From a checkpoint of a small transformer trained on Wikipedia.
Size: width 224, 7 heads of 32, MLP 896 squared ReLU, vocabulary 1008, 5.48M parameters.
Architecture: LayerNorm before each block, rotary positions, no biases in attention or MLP, normalized queries and keys, local attention windows, capped logits.
Each number is 200 + 30 x the weight over its row's rms, rounded and kept within 0 to 999. Layers, rows and columns count from 0. The size before them is the row's rms in percent of the matrix's.

# layer 2 attention query, 224x224, rms 0.198, rows 29-91, columns 0-111
098,233,229,181,225,202,152,254,195,249,222,260,184,214,218,205,173,254,218,204,191,171,171,159,244,174,185,175,209,184,150,206,217,171,197,197,166,187,178,197,197,182,204,229,205,205,279,152,142,256,179,190,184,183,189,257,121,237,256,210,171,169,224,224,183,212,238,208,184,171,242,222,221,230,222,156,221,149,207,222,204,188,197,171,196,241,193,162,223,279,199,242,237,262,203,253,209,183,188,230,222,208,187,166,206,151,203,197,227,184,172,227,165
099,212,155,202,239,184,198,153,209,158,233,244,217,213,233,217,172,114,170,207,189,232,187,158,164,203,169,243,206,217,194,129,178,185,200,237,209,195,220,189,231,195,213,154,160,199,177,163,205,214,193,221,162,220,201,191,177,226,271,241,184,194,195,123,172,201,225,209,199,172,200,208,202,229,203,165,237,204,208,197,191,229,162,199,183,182,203,219,227,248,248,200,192,209,206,220,237,195,187,164,203,182,199,203,165,246,230,190,175,219,228,161,183
098,192,230,163,236,218,220,150,231,211,203,162,165,235,237,198,263,189,217,234,213,215,191,217,209,168,210,175,198,231,163,201,214,200,219,174,171,222,200,192,227,201,212,174,220,178,156,199,228,191,225,162,163,208,187,185,154,238,217,190,189,282,199,207,225,200,188,212,231,162,185,173,205,249,215,192,200,213,185,231,115,177,216,175,212,213,189,141,150,192,144,193,160,203,192,192,135,182,175,180,199,134,170,251,206,175,246,234,180,180,219,155,191
112,160,195,180,241,191,211,195,210,161,203,153,179,209,169,161,162,222,225,176,179,162,198,209,218,226,144,224,232,231,228,178,187,210,170,198,173,202,176,133,228,237,224,246,200,133,213,161,193,239,230,228,201,182,208,201,160,172,195,189,183,233,212,216,193,199,222,181,186,208,187,154,209,228,163,203,197,184,142,244,144,199,260,188,181,227,160,211,183,228,252,233,198,195,197,186,233,246,256,160,200,175,150,209,218,179,199,153,180,209,234,147,242
089,181,170,171,204,179,196,185,195,208,207,219,146,210,225,156,172,185,198,193,200,181,186,255,274,154,226,184,186,199,175,188,213,193,203,186,201,212,162,181,163,166,199,206,234,177,257,213,211,200,154,178,191,142,180,195,244,152,206,188,215,198,157,252,229,223,231,219,169,168,196,194,203,176,243,229,235,209,212,193,212,264,242,201,253,158,257,191,230,273,202,205,204,236,290,196,143,205,267,296,229,199,195,209,206,161,166,186,160,190,153,219,175
097,139,182,237,210,212,177,158,235,210,213,258,219,211,183,172,212,165,193,191,191,265,197,212,217,178,229,218,169,212,180,117,183,187,168,191,187,213,196,202,182,240,186,178,193,232,210,216,193,195,215,221,220,214,150,190,254,215,189,177,191,223,164,200,211,214,195,168,167,220,240,184,203,147,184,240,216,226,243,211,213,245,218,212,296,144,150,130,225,202,184,209,192,238,196,218,219,221,193,250,181,190,191,173,191,194,218,169,255,238,176,223,208
091,212,186,150,219,171,229,216,170,174,143,233,205,192,154,171,219,205,182,214,162,218,183,158,167,181,201,266,178,177,193,180,176,231,217,236,187,211,215,191,244,270,203,208,143,214,140,188,244,177,197,190,210,170,187,178,184,250,198,204,218,261,271,169,225,200,218,173,173,150,244,193,188,213,192,201,186,271,225,191,237,239,178,179,196,205,183,161,184,167,187,189,206,210,178,259,274,237,203,165,208,181,219,220,158,206,174,187,212,245,171,185,219
104,276,220,205,187,191,182,205,176,188,204,208,281,185,162,202,259,154,191,210,201,210,185,165,186,241,116,177,200,132,221,183,189,224,193,219,215,202,197,218,213,212,148,169,147,222,164,190,209,200,213,175,199,172,225,215,173,232,255,240,219,248,234,214,163,158,169,228,201,206,225,195,202,242,207,211,162,228,257,205,232,245,218,183,166,170,237,229,199,212,177,200,173,148,174,236,217,238,221,124,198,222,186,223,208,180,175,191,220,200,209,221,140
094,170,240,234,188,218,230,164,247,191,213,163,243,150,187,227,199,174,180,180,226,186,180,244,249,155,206,173,203,208,185,199,187,204,191,158,180,209,167,235,199,162,212,197,215,181,187,285,168,123,196,170,204,240,221,203,215,245,244,192,206,211,202,234,190,204,262,170,212,180,174,228,216,161,209,187,182,184,188,223,188,229,192,171,172,182,167,187,209,214,211,238,190,194,192,149,159,216,208,218,190,151,198,205,191,162,170,244,161,193,152,202,141
113,199,202,181,213,165,190,225,197,193,221,161,216,167,234,138,245,175,147,189,213,175,233,147,175,263,195,191,143,262,204,205,199,176,197,184,215,201,230,189,232,182,245,242,226,221,181,183,251,242,165,157,203,156,148,208,203,177,173,210,193,226,258,198,196,259,209,181,223,154,159,193,158,172,182,217,169,151,233,181,224,207,244,191,241,177,257,222,157,162,216,176,247,187,168,200,198,143,223,161,227,147,230,261,179,239,250,137,169,224,178,188,238
107,152,226,197,225,175,179,225,267,177,198,235,228,211,225,233,121,146,211,210,196,126,211,159,176,218,218,182,274,234,205,196,209,177,219,139,201,207,216,187,250,229,206,192,229,182,173,161,243,224,215,257,169,185,141,202,199,174,178,204,187,210,206,178,156,213,257,208,222,212,242,206,203,199,209,181,177,200,170,191,138,181,194,173,186,201,191,189,199,160,212,176,188,184,196,164,168,203,197,210,199,214,152,227,251,200,157,282,212,215,188,237,221
109,206,175,184,194,218,194,156,213,214,223,223,194,204,231,232,184,219,178,225,231,228,216,233,200,209,181,218,249,239,222,204,211,169,231,224,139,195,166,139,145,134,168,148,243,162,131,171,187,230,212,235,171,203,219,181,244,171,159,235,215,194,202,189,177,214,192,177,197,246,213,194,187,125,225,182,179,216,216,148,179,183,233,188,190,205,247,176,173,239,209,233,243,188,152,144,160,152,156,214,217,224,154,169,241,258,220,252,222,170,154,219,219
103,208,199,210,193,227,235,206,193,197,174,216,179,258,174,204,204,212,228,234,214,233,199,187,194,228,167,173,221,239,173,221,123,163,255,146,192,193,199,221,199,136,243,213,195,215,156,230,235,137,219,170,226,175,154,158,220,195,220,246,181,210,192,216,188,212,145,211,189,185,240,210,174,152,183,168,174,188,187,166,192,196,164,215,230,205,222,260,211,181,142,187,154,208,164,200,261,200,248,174,178,243,191,257,174,214,208,208,175,211,217,229,208
106,166,204,237,205,233,186,175,147,193,225,178,191,147,189,209,181,267,206,156,180,233,160,216,215,239,227,225,218,160,196,188,208,187,226,207,251,237,175,179,211,222,133,212,209,258,260,195,206,160,186,204,243,205,187,233,181,190,209,171,213,193,254,197,178,263,211,187,185,159,205,131,241,165,205,192,191,235,224,207,201,255,228,198,183,189,213,188,143,248,183,202,232,187,165,282,212,198,204,232,192,181,221,247,187,221,179,178,197,179,185,158,215
109,240,249,175,239,193,158,210,203,146,248,234,203,198,244,141,174,192,240,172,225,145,275,162,234,158,218,160,172,198,175,174,170,207,186,200,200,127,185,196,164,206,177,219,165,256,236,207,190,185,221,227,212,184,248,181,206,211,227,164,180,175,237,200,247,213,224,219,204,140,235,182,188,217,175,232,181,243,249,199,204,212,178,206,291,168,185,206,197,240,236,171,223,215,197,187,135,170,206,228,165,187,230,156,225,191,239,200,174,218,193,159,217
106,197,195,150,232,232,196,263,200,224,219,201,146,209,235,200,192,146,246,253,220,151,240,213,234,193,177,203,177,188,199,209,189,206,177,215,139,174,194,148,234,228,185,208,154,172,199,241,177,249,233,147,211,208,145,154,237,187,201,226,168,230,193,191,223,211,178,214,273,231,213,159,189,197,171,239,198,169,183,219,157,219,170,148,218,164,174,202,217,176,186,182,202,238,193,196,177,157,237,235,144,232,200,204,230,160,199,160,188,232,187,161,179
103,165,194,210,139,245,223,206,218,201,171,173,245,178,158,134,224,170,154,195,204,248,170,221,218,227,291,209,196,199,173,221,225,234,183,183,186,227,225,231,207,159,202,169,200,197,178,203,193,147,157,183,194,188,251,225,223,201,256,204,187,159,189,243,187,193,234,203,189,193,145,229,213,186,225,176,236,198,207,163,221,186,241,215,254,203,247,237,191,207,200,217,207,183,199,211,158,180,146,224,206,157,201,176,185,222,186,203,177,115,164,221,194
094,196,189,200,184,226,244,176,201,283,202,175,207,157,235,229,201,194,195,188,230,227,202,198,216,222,282,200,223,205,177,213,212,172,168,197,228,237,223,280,176,144,175,181,270,176,261,189,190,183,148,171,180,207,220,227,243,210,208,202,237,122,156,254,189,198,185,220,171,191,161,233,226,175,178,163,205,170,207,168,187,156,194,200,237,212,199,227,205,171,204,228,188,167,188,158,179,181,181,254,204,179,219,208,216,206,195,247,221,138,171,210,191
107,197,179,209,225,140,236,147,214,207,209,242,167,184,239,171,244,195,175,229,209,150,181,175,171,211,180,170,205,213,210,168,196,218,181,232,195,204,179,206,187,207,180,221,224,193,177,162,272,270,221,210,227,183,132,211,173,200,168,199,200,268,223,185,181,175,184,184,174,213,207,174,201,213,163,238,170,192,178,178,171,237,178,226,164,157,179,172,161,235,222,238,212,210,208,197,225,183,255,159,159,219,199,178,237,221,200,146,212,263,182,208,238
109,183,232,192,182,204,192,182,241,208,213,250,218,216,264,208,179,212,251,212,231,190,195,200,207,231,124,280,230,196,221,224,177,136,189,201,207,203,218,98,195,195,183,236,179,226,207,215,187,216,222,213,166,181,162,228,166,165,188,229,185,212,166,173,267,240,180,226,188,218,195,234,187,201,231,224,194,227,264,174,189,190,182,216,197,213,167,220,150,205,192,198,271,199,133,241,221,176,188,171,204,179,157,242,223,175,239,193,178,233,210,166,219
086,227,193,180,210,161,186,264,190,192,200,248,198,231,165,220,192,214,257,235,148,156,163,218,139,170,202,257,264,109,193,279,243,187,196,229,227,219,228,162,192,205,220,234,164,265,199,205,219,194,161,203,169,185,234,225,197,173,223,247,231,214,144,190,138,207,174,207,174,193,246,195,232,214,237,221,146,236,166,168,157,200,208,189,138,191,170,216,212,164,199,217,180,192,169,169,201,246,208,177,188,201,194,206,196,197,200,178,200,199,201,198,151
102,189,222,182,246,179,259,173,249,168,162,150,203,176,253,247,148,199,166,188,151,194,204,175,260,159,211,193,160,176,210,170,222,208,188,257,248,232,212,215,217,179,180,216,182,186,201,193,179,178,234,139,213,250,195,234,158,194,202,229,215,187,126,214,130,202,174,209,181,165,189,237,234,226,196,206,188,174,196,198,165,218,175,204,158,166,218,208,221,154,223,188,234,211,196,202,198,240,263,187,208,196,233,142,201,199,161,230,198,204,244,188,182
103,231,166,174,208,175,189,212,222,211,203,185,207,177,200,220,215,182,206,193,191,214,159,205,252,173,241,275,202,168,192,209,207,180,237,255,215,196,212,170,191,187,211,182,172,180,160,145,222,198,216,208,215,184,246,176,243,250,224,255,191,191,200,275,154,175,197,253,236,182,188,163,224,188,241,195,207,198,197,193,197,191,195,245,188,170,180,216,222,187,191,196,226,201,210,166,153,205,151,206,202,255,203,222,219,254,205,225,176,190,173,235,128
104,194,170,178,184,240,164,176,160,189,212,205,161,197,218,222,196,214,191,206,118,191,214,205,189,211,188,173,233,189,159,241,150,223,188,142,241,154,202,251,164,161,223,159,204,184,220,234,167,197,197,209,297,210,221,204,226,197,267,192,147,162,245,244,188,170,193,200,184,177,221,196,217,143,207,203,198,220,169,221,188,134,238,231,209,228,224,196,252,230,157,206,179,234,238,191,129,172,239,221,186,157,186,253,208,200,184,218,220,171,184,263,180
113,197,200,181,179,215,169,232,217,187,145,153,194,198,237,133,228,157,228,175,187,153,214,181,193,195,196,231,152,198,213,210,192,197,165,199,255,200,188,185,233,191,264,221,203,165,254,247,178,211,186,188,197,270,152,247,228,198,235,188,188,249,221,202,173,203,186,193,254,145,239,174,164,231,223,167,156,227,206,181,187,182,175,180,192,164,217,220,221,203,225,188,164,207,189,187,130,227,221,207,213,206,147,150,221,207,167,199,236,206,198,282,248
108,278,220,222,245,240,177,196,221,228,222,215,178,173,224,143,164,202,198,213,233,165,168,159,239,193,197,163,232,231,169,203,167,243,225,182,228,231,158,187,195,214,191,187,188,181,168,158,178,230,165,177,182,195,201,225,193,219,189,214,171,191,238,215,191,180,197,234,223,170,175,216,231,172,176,161,170,170,176,216,194,198,183,159,200,218,214,172,205,248,195,190,176,144,181,211,163,179,193,190,163,220,242,242,209,183,237,247,234,230,252,284,247
117,178,249,210,238,214,212,209,164,215,209,234,216,199,212,182,257,234,256,199,187,198,228,214,242,247,161,182,133,212,229,200,188,199,172,221,193,247,220,222,158,211,176,175,162,193,217,223,184,167,257,177,225,185,186,231,182,198,225,214,146,200,234,174,186,159,194,233,187,179,199,247,178,176,206,189,168,184,131,226,227,268,185,233,195,245,169,184,201,216,227,177,218,201,138,166,201,175,198,192,200,197,224,200,164,177,199,209,193,205,184,182,207
111,230,194,248,196,156,251,178,226,213,151,168,199,156,200,152,199,195,170,235,210,248,216,197,190,250,187,165,167,177,186,164,109,165,185,220,114,252,211,153,211,164,154,232,174,220,185,167,205,225,182,257,234,199,196,187,162,223,202,175,183,210,200,221,216,222,207,255,247,201,179,173,145,204,147,209,197,206,222,172,182,202,177,218,183,169,126,202,220,204,192,189,133,236,231,190,224,213,187,177,190,215,197,191,179,219,242,242,217,209,181,162,241
106,223,193,172,161,220,162,222,228,194,179,176,202,154,179,172,138,183,196,223,201,302,148,210,205,166,173,241,191,208,193,196,250,224,161,238,234,190,195,188,203,200,227,142,144,154,180,202,192,187,205,197,219,171,202,157,205,184,191,238,176,173,185,228,174,216,172,197,240,196,234,193,156,286,225,167,164,215,242,219,251,162,204,191,286,140,185,181,229,229,201,177,247,194,168,216,186,181,165,236,241,163,232,202,247,194,262,159,208,172,183,146,132
114,202,220,210,218,163,182,188,243,203,196,231,267,243,176,199,228,198,206,219,250,153,231,234,187,196,189,206,143,160,175,153,179,192,233,215,177,166,226,160,252,199,188,194,172,164,190,255,205,227,214,197,158,177,178,204,181,238,179,182,188,147,199,186,197,183,267,200,261,172,168,277,215,166,200,170,206,233,218,205,226,193,231,212,225,184,236,156,206,207,195,203,273,202,214,225,242,167,211,190,193,234,266,212,189,157,235,168,203,155,159,251,253
110,187,262,220,196,278,207,190,213,176,209,203,192,211,196,230,232,209,229,164,238,160,222,189,227,181,178,165,200,299,175,142,211,187,202,209,235,162,141,158,226,185,214,203,213,173,186,245,206,204,235,197,192,211,219,184,172,166,233,233,232,235,232,254,180,187,213,179,174,223,156,208,220,164,222,142,216,179,186,229,195,181,229,194,178,145,164,190,203,201,206,187,144,175,182,166,183,205,176,186,168,206,191,167,211,185,156,234,174,175,206,138,179
100,202,242,164,219,153,190,209,204,200,172,165,198,162,235,159,219,233,159,245,197,199,200,240,223,156,211,219,228,189,211,180,195,130,136,207,140,196,201,236,217,245,193,209,233,263,243,243,236,166,196,132,226,199,145,244,193,218,195,197,202,162,204,203,238,209,177,194,234,185,216,227,195,242,183,194,209,236,172,219,169,199,190,215,187,183,143,203,192,148,224,181,229,213,194,168,185,242,228,197,250,200,232,211,166,231,216,233,196,222,254,167,200
112,206,218,203,174,179,128,177,219,247,188,183,175,214,170,129,220,146,183,191,209,207,215,206,210,197,198,225,194,195,192,210,177,247,232,146,127,185,200,197,211,210,252,168,160,213,130,197,168,222,218,244,186,173,209,192,188,162,202,188,181,156,285,212,186,134,256,171,200,186,187,168,203,205,238,205,179,212,190,187,201,234,200,197,197,242,190,188,182,265,180,209,140,212,177,233,179,226,195,210,195,153,197,229,237,242,220,191,222,206,205,171,213
103,189,176,177,217,237,183,160,183,160,204,244,174,183,210,190,277,177,236,180,143,185,235,182,217,230,214,206,193,209,201,210,227,187,158,204,182,143,187,237,195,195,174,237,237,260,202,249,176,207,203,228,193,186,182,140,184,180,220,175,197,175,207,207,148,225,219,221,172,219,227,211,234,172,234,203,206,165,222,213,137,178,234,210,178,190,156,208,185,253,225,220,261,245,186,212,173,188,133,221,214,244,228,241,205,143,207,182,193,191,223,192,204
112,201,206,185,172,197,233,157,155,184,144,262,228,193,239,195,177,221,201,149,179,257,216,211,186,204,213,269,176,204,179,241,163,209,232,235,200,203,181,224,227,244,180,213,229,206,208,175,208,162,247,200,171,178,166,168,190,178,186,213,204,193,175,191,219,185,185,178,206,237,206,189,195,201,236,204,231,262,146,211,275,225,177,179,172,148,189,158,213,162,214,224,183,189,223,184,231,212,168,203,233,234,268,247,178,206,145,190,147,245,156,190,227
130,220,189,239,187,172,214,172,231,175,181,179,256,183,151,198,187,218,211,158,187,204,203,221,171,215,217,202,229,178,159,192,180,216,230,182,247,192,249,206,182,170,223,154,194,186,173,172,153,199,159,227,178,168,210,261,180,222,188,231,221,164,213,239,185,172,213,176,172,199,199,223,182,223,224,159,204,183,215,226,201,173,205,186,210,255,209,248,201,217,239,210,211,162,161,186,219,208,149,187,236,201,191,174,226,200,216,235,194,146,238,198,186
100,207,159,226,185,210,225,154,186,201,225,174,197,167,179,208,174,209,196,214,180,209,180,220,214,199,246,211,233,220,180,201,209,224,232,149,217,143,240,219,193,181,205,169,218,206,213,270,176,134,167,215,190,221,200,212,191,184,189,164,193,91,210,261,143,214,217,211,183,236,186,191,223,139,211,178,207,146,247,196,234,198,188,142,176,258,173,217,261,231,190,215,184,180,174,188,129,191,189,270,223,150,193,159,250,198,222,205,218,184,201,183,170
096,215,176,144,179,196,208,222,177,160,160,247,211,208,191,207,206,168,228,151,210,165,182,191,141,205,169,222,217,177,174,259,206,207,173,227,214,222,205,172,163,209,226,218,179,221,233,141,197,215,219,171,144,249,261,217,209,260,235,216,190,274,214,182,177,206,187,238,247,147,256,229,246,201,170,229,133,229,201,161,181,188,202,167,213,232,256,230,207,177,230,196,215,134,168,223,245,176,195,161,209,224,177,214,183,226,199,204,156,206,225,226,199
087,215,218,242,192,175,204,160,208,169,184,225,216,204,150,215,218,213,200,238,215,202,188,209,191,214,199,193,165,215,138,159,191,218,193,182,252,181,210,190,218,248,170,191,200,202,221,207,100,185,185,237,172,279,222,196,194,201,199,177,207,220,214,205,198,139,187,181,208,168,150,214,176,190,215,111,209,224,144,156,241,164,206,140,208,226,211,206,214,189,196,218,250,180,161,186,190,176,169,231,223,200,212,246,199,144,204,243,225,177,225,147,169
088,192,207,281,166,174,199,152,186,189,198,180,171,215,228,234,206,198,162,269,177,230,215,224,245,175,198,188,187,169,206,147,190,252,191,191,230,139,196,209,195,178,221,180,241,196,222,229,150,249,206,249,208,233,239,185,171,210,241,141,181,144,163,236,182,199,198,195,230,241,179,222,205,120,196,155,237,177,206,178,253,184,182,170,205,228,158,206,230,216,180,183,197,268,166,170,148,208,183,246,189,199,253,215,224,207,213,236,205,193,248,175,178
098,229,139,177,229,190,149,228,160,206,194,247,207,168,282,253,196,213,182,174,182,167,161,185,175,213,212,233,193,171,200,242,219,128,181,203,218,188,201,205,198,188,267,212,166,202,200,134,215,180,227,137,225,178,207,223,167,217,186,212,180,221,207,207,206,225,195,224,210,181,242,218,251,197,197,240,168,190,223,192,204,193,249,237,215,162,204,209,234,172,200,208,226,184,263,248,235,214,233,204,179,157,172,174,206,213,200,207,169,218,171,164,190
086,176,135,215,222,173,212,196,209,185,211,209,228,195,197,202,220,244,198,183,186,244,247,214,150,212,231,190,240,244,229,191,183,186,187,178,212,227,225,220,148,179,215,233,203,163,178,192,206,157,164,186,157,182,153,207,231,176,247,231,139,161,204,232,211,211,164,207,201,163,240,230,231,247,149,239,255,267,257,218,263,192,201,198,240,184,173,234,179,209,220,160,162,141,211,168,225,188,191,223,178,223,199,223,192,183,211,212,209,211,275,210,186
080,212,211,157,244,199,184,209,174,223,247,129,220,224,154,176,237,191,183,162,180,179,216,207,238,252,189,169,256,231,200,208,196,172,197,236,209,172,235,164,176,181,202,223,163,230,192,237,207,235,196,224,207,121,224,191,214,237,169,206,196,212,193,173,159,174,123,205,217,212,203,190,183,249,202,176,173,250,230,186,214,185,162,212,214,177,162,226,248,172,154,187,190,231,155,215,174,239,186,198,191,209,204,170,196,214,217,199,208,165,240,202,202
089,214,200,160,200,223,203,209,237,146,204,234,204,162,158,238,193,165,255,168,198,158,206,210,234,153,221,199,149,166,220,235,212,231,161,201,179,189,185,242,208,299,228,200,191,164,209,154,208,238,213,157,189,229,145,193,192,246,232,241,222,212,187,184,219,242,229,236,177,184,189,239,175,223,189,180,190,184,213,153,198,261,186,198,192,155,207,173,144,195,224,213,208,238,210,184,174,212,183,241,189,211,214,221,212,244,216,182,164,181,173,229,254
096,222,189,216,195,193,193,152,187,225,184,195,160,200,190,199,212,229,270,171,186,231,212,183,177,187,171,211,221,197,242,227,194,204,210,164,255,184,188,147,238,215,190,202,224,197,231,172,208,212,252,184,167,259,168,241,162,195,190,166,213,141,206,215,197,195,183,188,207,224,205,209,208,209,121,180,209,164,188,216,214,225,180,226,202,225,156,202,164,149,140,183,205,220,226,171,221,216,193,197,154,183,161,203,212,217,229,187,235,221,192,194,200
096,154,149,212,254,268,221,194,213,180,179,200,178,190,240,256,241,226,181,195,201,212,217,223,233,168,181,281,204,198,183,190,196,203,181,194,259,201,204,167,204,185,217,219,156,188,171,192,195,163,175,202,184,203,144,246,203,233,158,232,196,195,207,212,182,220,193,224,230,216,142,216,180,177,197,234,209,237,208,250,153,172,229,170,205,167,193,157,199,196,194,226,179,202,197,196,229,225,235,216,141,163,235,199,172,155,218,233,236,197,178,235,190
089,168,194,205,193,228,206,212,210,211,173,181,226,209,220,200,183,221,249,218,187,228,192,235,217,208,221,269,200,218,173,213,195,255,217,182,204,195,179,169,218,205,236,197,221,187,198,149,197,197,196,182,241,199,218,174,147,225,220,222,191,195,178,177,230,167,238,162,193,202,201,209,186,132,147,208,197,204,214,225,192,182,179,186,230,174,158,183,155,221,197,219,171,179,191,196,223,220,226,200,182,165,196,171,185,228,198,172,193,199,197,214,202
093,227,215,228,233,205,179,250,223,180,203,210,244,242,220,206,145,243,183,190,153,207,214,201,211,193,139,199,223,187,219,185,163,245,187,206,196,157,183,173,144,203,199,200,205,211,165,172,144,246,239,240,159,195,170,161,192,185,173,191,159,245,195,190,194,222,171,191,219,220,236,183,231,190,155,176,163,246,196,202,234,226,247,177,212,174,189,238,231,258,189,158,213,169,188,233,218,174,232,177,200,173,202,213,197,200,181,232,213,175,251,198,222
108,230,187,194,202,126,207,178,235,158,182,226,261,209,164,181,216,182,187,189,209,203,171,197,191,194,221,252,215,173,156,214,224,179,200,207,247,215,236,160,185,205,215,147,158,204,163,162,138,198,183,192,213,226,237,236,161,245,175,233,195,223,242,200,197,215,194,182,194,161,200,231,220,191,208,153,182,161,207,187,209,164,165,230,193,245,220,215,194,199,208,213,245,159,175,182,211,197,166,206,229,189,164,202,219,214,227,219,218,193,176,201,228
084,155,138,182,233,242,186,197,181,232,224,257,165,214,250,209,172,242,213,200,205,234,220,177,226,245,187,223,206,194,239,202,151,189,206,216,163,176,160,186,230,183,175,220,181,209,206,181,241,237,204,197,225,142,149,177,201,179,222,199,165,211,179,158,211,210,194,165,182,188,249,188,193,148,239,269,197,213,208,233,185,175,223,271,169,162,168,207,172,185,144,178,159,232,268,232,251,239,244,198,156,141,179,220,169,220,193,187,162,245,149,216,174
096,200,210,193,212,200,211,205,161,225,213,184,155,236,155,212,158,185,176,173,208,189,174,228,180,247,207,223,114,132,164,232,214,280,167,177,213,215,177,209,156,222,177,213,167,224,202,200,213,195,189,211,199,158,225,216,177,235,211,206,181,128,196,240,138,186,149,232,229,191,259,219,242,202,219,198,147,188,186,194,262,220,193,231,150,207,186,171,211,235,183,198,216,173,183,224,155,204,213,197,213,175,200,156,223,222,252,257,220,188,217,185,203
087,189,221,213,177,213,220,201,184,195,228,175,216,175,241,192,188,182,214,182,201,213,267,172,273,179,219,225,265,199,234,215,196,175,201,211,206,259,181,208,211,129,145,186,181,184,214,192,194,185,170,190,229,226,229,183,179,168,164,171,154,155,225,198,210,260,213,254,201,172,225,243,241,188,194,200,244,179,229,221,203,185,206,238,197,228,139,224,192,181,231,201,224,159,224,240,173,187,160,248,206,183,189,198,197,206,139,205,190,163,173,194,118
069,204,163,246,196,182,204,135,234,200,252,216,225,216,238,227,209,182,183,249,171,220,226,222,287,193,230,225,224,197,210,143,167,181,227,161,227,183,182,177,253,208,184,198,221,151,201,203,125,186,236,239,244,303,187,205,140,183,169,159,169,164,180,191,221,229,186,196,195,220,167,172,196,128,208,165,257,205,211,171,230,185,190,204,230,191,167,243,198,198,169,206,247,254,226,183,227,191,190,252,181,161,239,232,174,152,222,218,225,216,157,154,169
087,163,241,200,207,210,174,201,197,158,252,228,161,209,224,212,264,249,218,238,195,197,223,203,209,217,202,179,146,244,199,210,227,208,164,198,176,228,187,200,170,236,191,233,176,210,226,179,179,173,159,158,201,266,177,193,193,200,244,256,237,223,194,246,128,201,198,220,202,211,165,237,202,204,261,131,210,170,158,180,236,239,209,211,182,223,232,131,197,212,234,227,199,202,228,182,120,171,203,223,159,223,204,224,239,174,196,217,181,224,151,219,167
089,204,198,129,180,190,140,157,234,204,150,219,203,192,212,115,223,211,221,238,217,222,203,219,218,188,186,181,149,193,149,196,200,194,207,260,238,185,209,182,226,182,196,231,152,198,198,138,204,202,206,241,235,224,221,259,201,199,268,169,184,140,184,179,201,259,226,204,171,224,247,144,193,193,227,235,174,186,213,203,214,185,165,209,202,189,174,176,156,196,185,208,171,210,234,176,173,226,178,243,202,197,251,207,146,233,220,180,183,209,166,187,132
095,179,133,241,191,191,196,226,184,235,193,186,202,192,205,235,153,205,199,199,161,177,229,200,146,163,211,219,194,159,182,180,217,212,249,198,160,175,182,182,232,166,171,169,226,180,202,239,175,213,204,216,267,153,192,168,203,154,235,189,231,165,179,246,189,239,198,149,189,216,291,170,165,220,192,221,222,218,194,225,181,238,228,187,177,227,193,227,238,209,161,235,156,203,201,232,211,203,178,211,214,222,224,168,231,221,204,213,185,174,191,229,183
095,151,209,152,240,198,212,156,207,185,172,261,187,193,197,182,224,149,194,204,182,205,194,222,142,227,197,199,252,208,234,168,206,202,220,200,165,188,276,228,202,204,171,221,172,206,184,126,202,177,219,205,212,190,240,201,187,261,149,236,200,194,194,232,171,201,202,168,201,209,185,211,192,244,220,206,229,241,211,218,215,165,196,259,193,216,245,198,212,187,151,123,153,227,130,217,247,255,217,182,193,158,221,205,190,204,253,178,223,218,212,238,206
093,173,181,167,202,149,187,221,236,234,156,159,200,236,176,199,196,190,180,308,202,201,161,220,218,192,187,172,237,149,173,230,202,193,191,182,205,191,232,158,209,223,182,225,166,163,188,242,227,157,264,213,203,242,146,180,155,270,160,225,227,136,227,224,211,165,202,192,197,201,199,152,210,152,153,224,194,217,240,209,151,216,178,210,185,204,195,212,219,172,142,211,221,179,235,196,182,178,191,211,190,164,207,180,154,210,196,212,229,176,202,241,214
089,182,211,206,227,174,220,169,169,196,186,194,176,209,200,212,213,152,235,209,213,186,224,209,213,201,189,288,134,144,223,204,230,191,173,115,181,186,178,202,221,239,229,168,203,224,228,147,229,190,292,201,269,212,160,221,169,216,197,187,195,185,165,226,157,180,220,261,206,136,154,202,181,215,164,201,189,240,191,201,185,173,194,258,216,174,214,194,218,168,202,227,187,192,179,193,212,205,177,220,222,190,223,160,200,227,234,213,226,193,229,211,209
101,161,189,175,174,236,234,181,192,186,195,187,222,241,170,166,167,211,163,211,229,221,180,143,165,149,209,178,221,199,173,207,227,176,196,231,234,188,151,217,234,178,190,237,205,211,206,199,257,192,239,172,168,216,179,190,209,201,262,218,209,197,179,157,151,236,213,210,244,211,210,199,217,172,212,212,179,188,203,175,228,187,190,234,165,268,241,237,244,148,201,186,209,128,220,199,148,201,198,211,227,223,153,188,229,206,185,171,186,197,179,221,183
093,230,197,166,152,102,154,172,198,164,149,236,226,205,219,179,191,177,185,226,218,208,236,200,225,187,207,210,216,165,213,209,174,235,181,233,196,211,281,207,213,161,176,199,166,170,203,168,179,221,215,170,177,232,203,186,216,224,237,197,186,219,229,228,159,190,188,203,205,196,185,190,219,288,171,193,228,194,172,182,204,209,222,226,170,227,195,260,215,241,182,192,218,207,179,215,196,233,223,176,202,210,198,205,159,234,138,183,224,225,174,214,221
096,208,193,212,149,152,177,136,241,181,182,184,249,242,223,220,269,198,251,212,201,186,212,204,202,212,194,226,146,230,177,216,227,177,188,199,218,230,181,199,192,210,187,271,158,210,210,183,204,206,191,181,192,248,217,175,198,219,226,217,161,217,212,171,225,186,197,173,199,152,149,258,194,209,179,205,217,191,201,125,128,202,222,251,211,138,188,165,214,211,220,184,187,154,226,170,213,200,190,197,220,191,166,203,181,163,196,176,220,190,188,215,225
094,233,152,195,142,168,179,200,202,182,204,199,191,241,224,216,234,169,240,190,142,242,230,158,185,189,216,206,187,194,176,167,203,210,168,215,265,208,210,231,200,159,219,162,172,174,229,133,136,233,219,183,193,207,216,219,210,153,236,191,174,202,246,193,190,171,225,203,213,206,199,191,187,193,197,199,210,140,182,107,206,203,241,193,237,222,187,165,248,229,205,213,235,233,217,210,235,240,213,213,178,213,225,187,168,233,197,204,241,202,223,169,200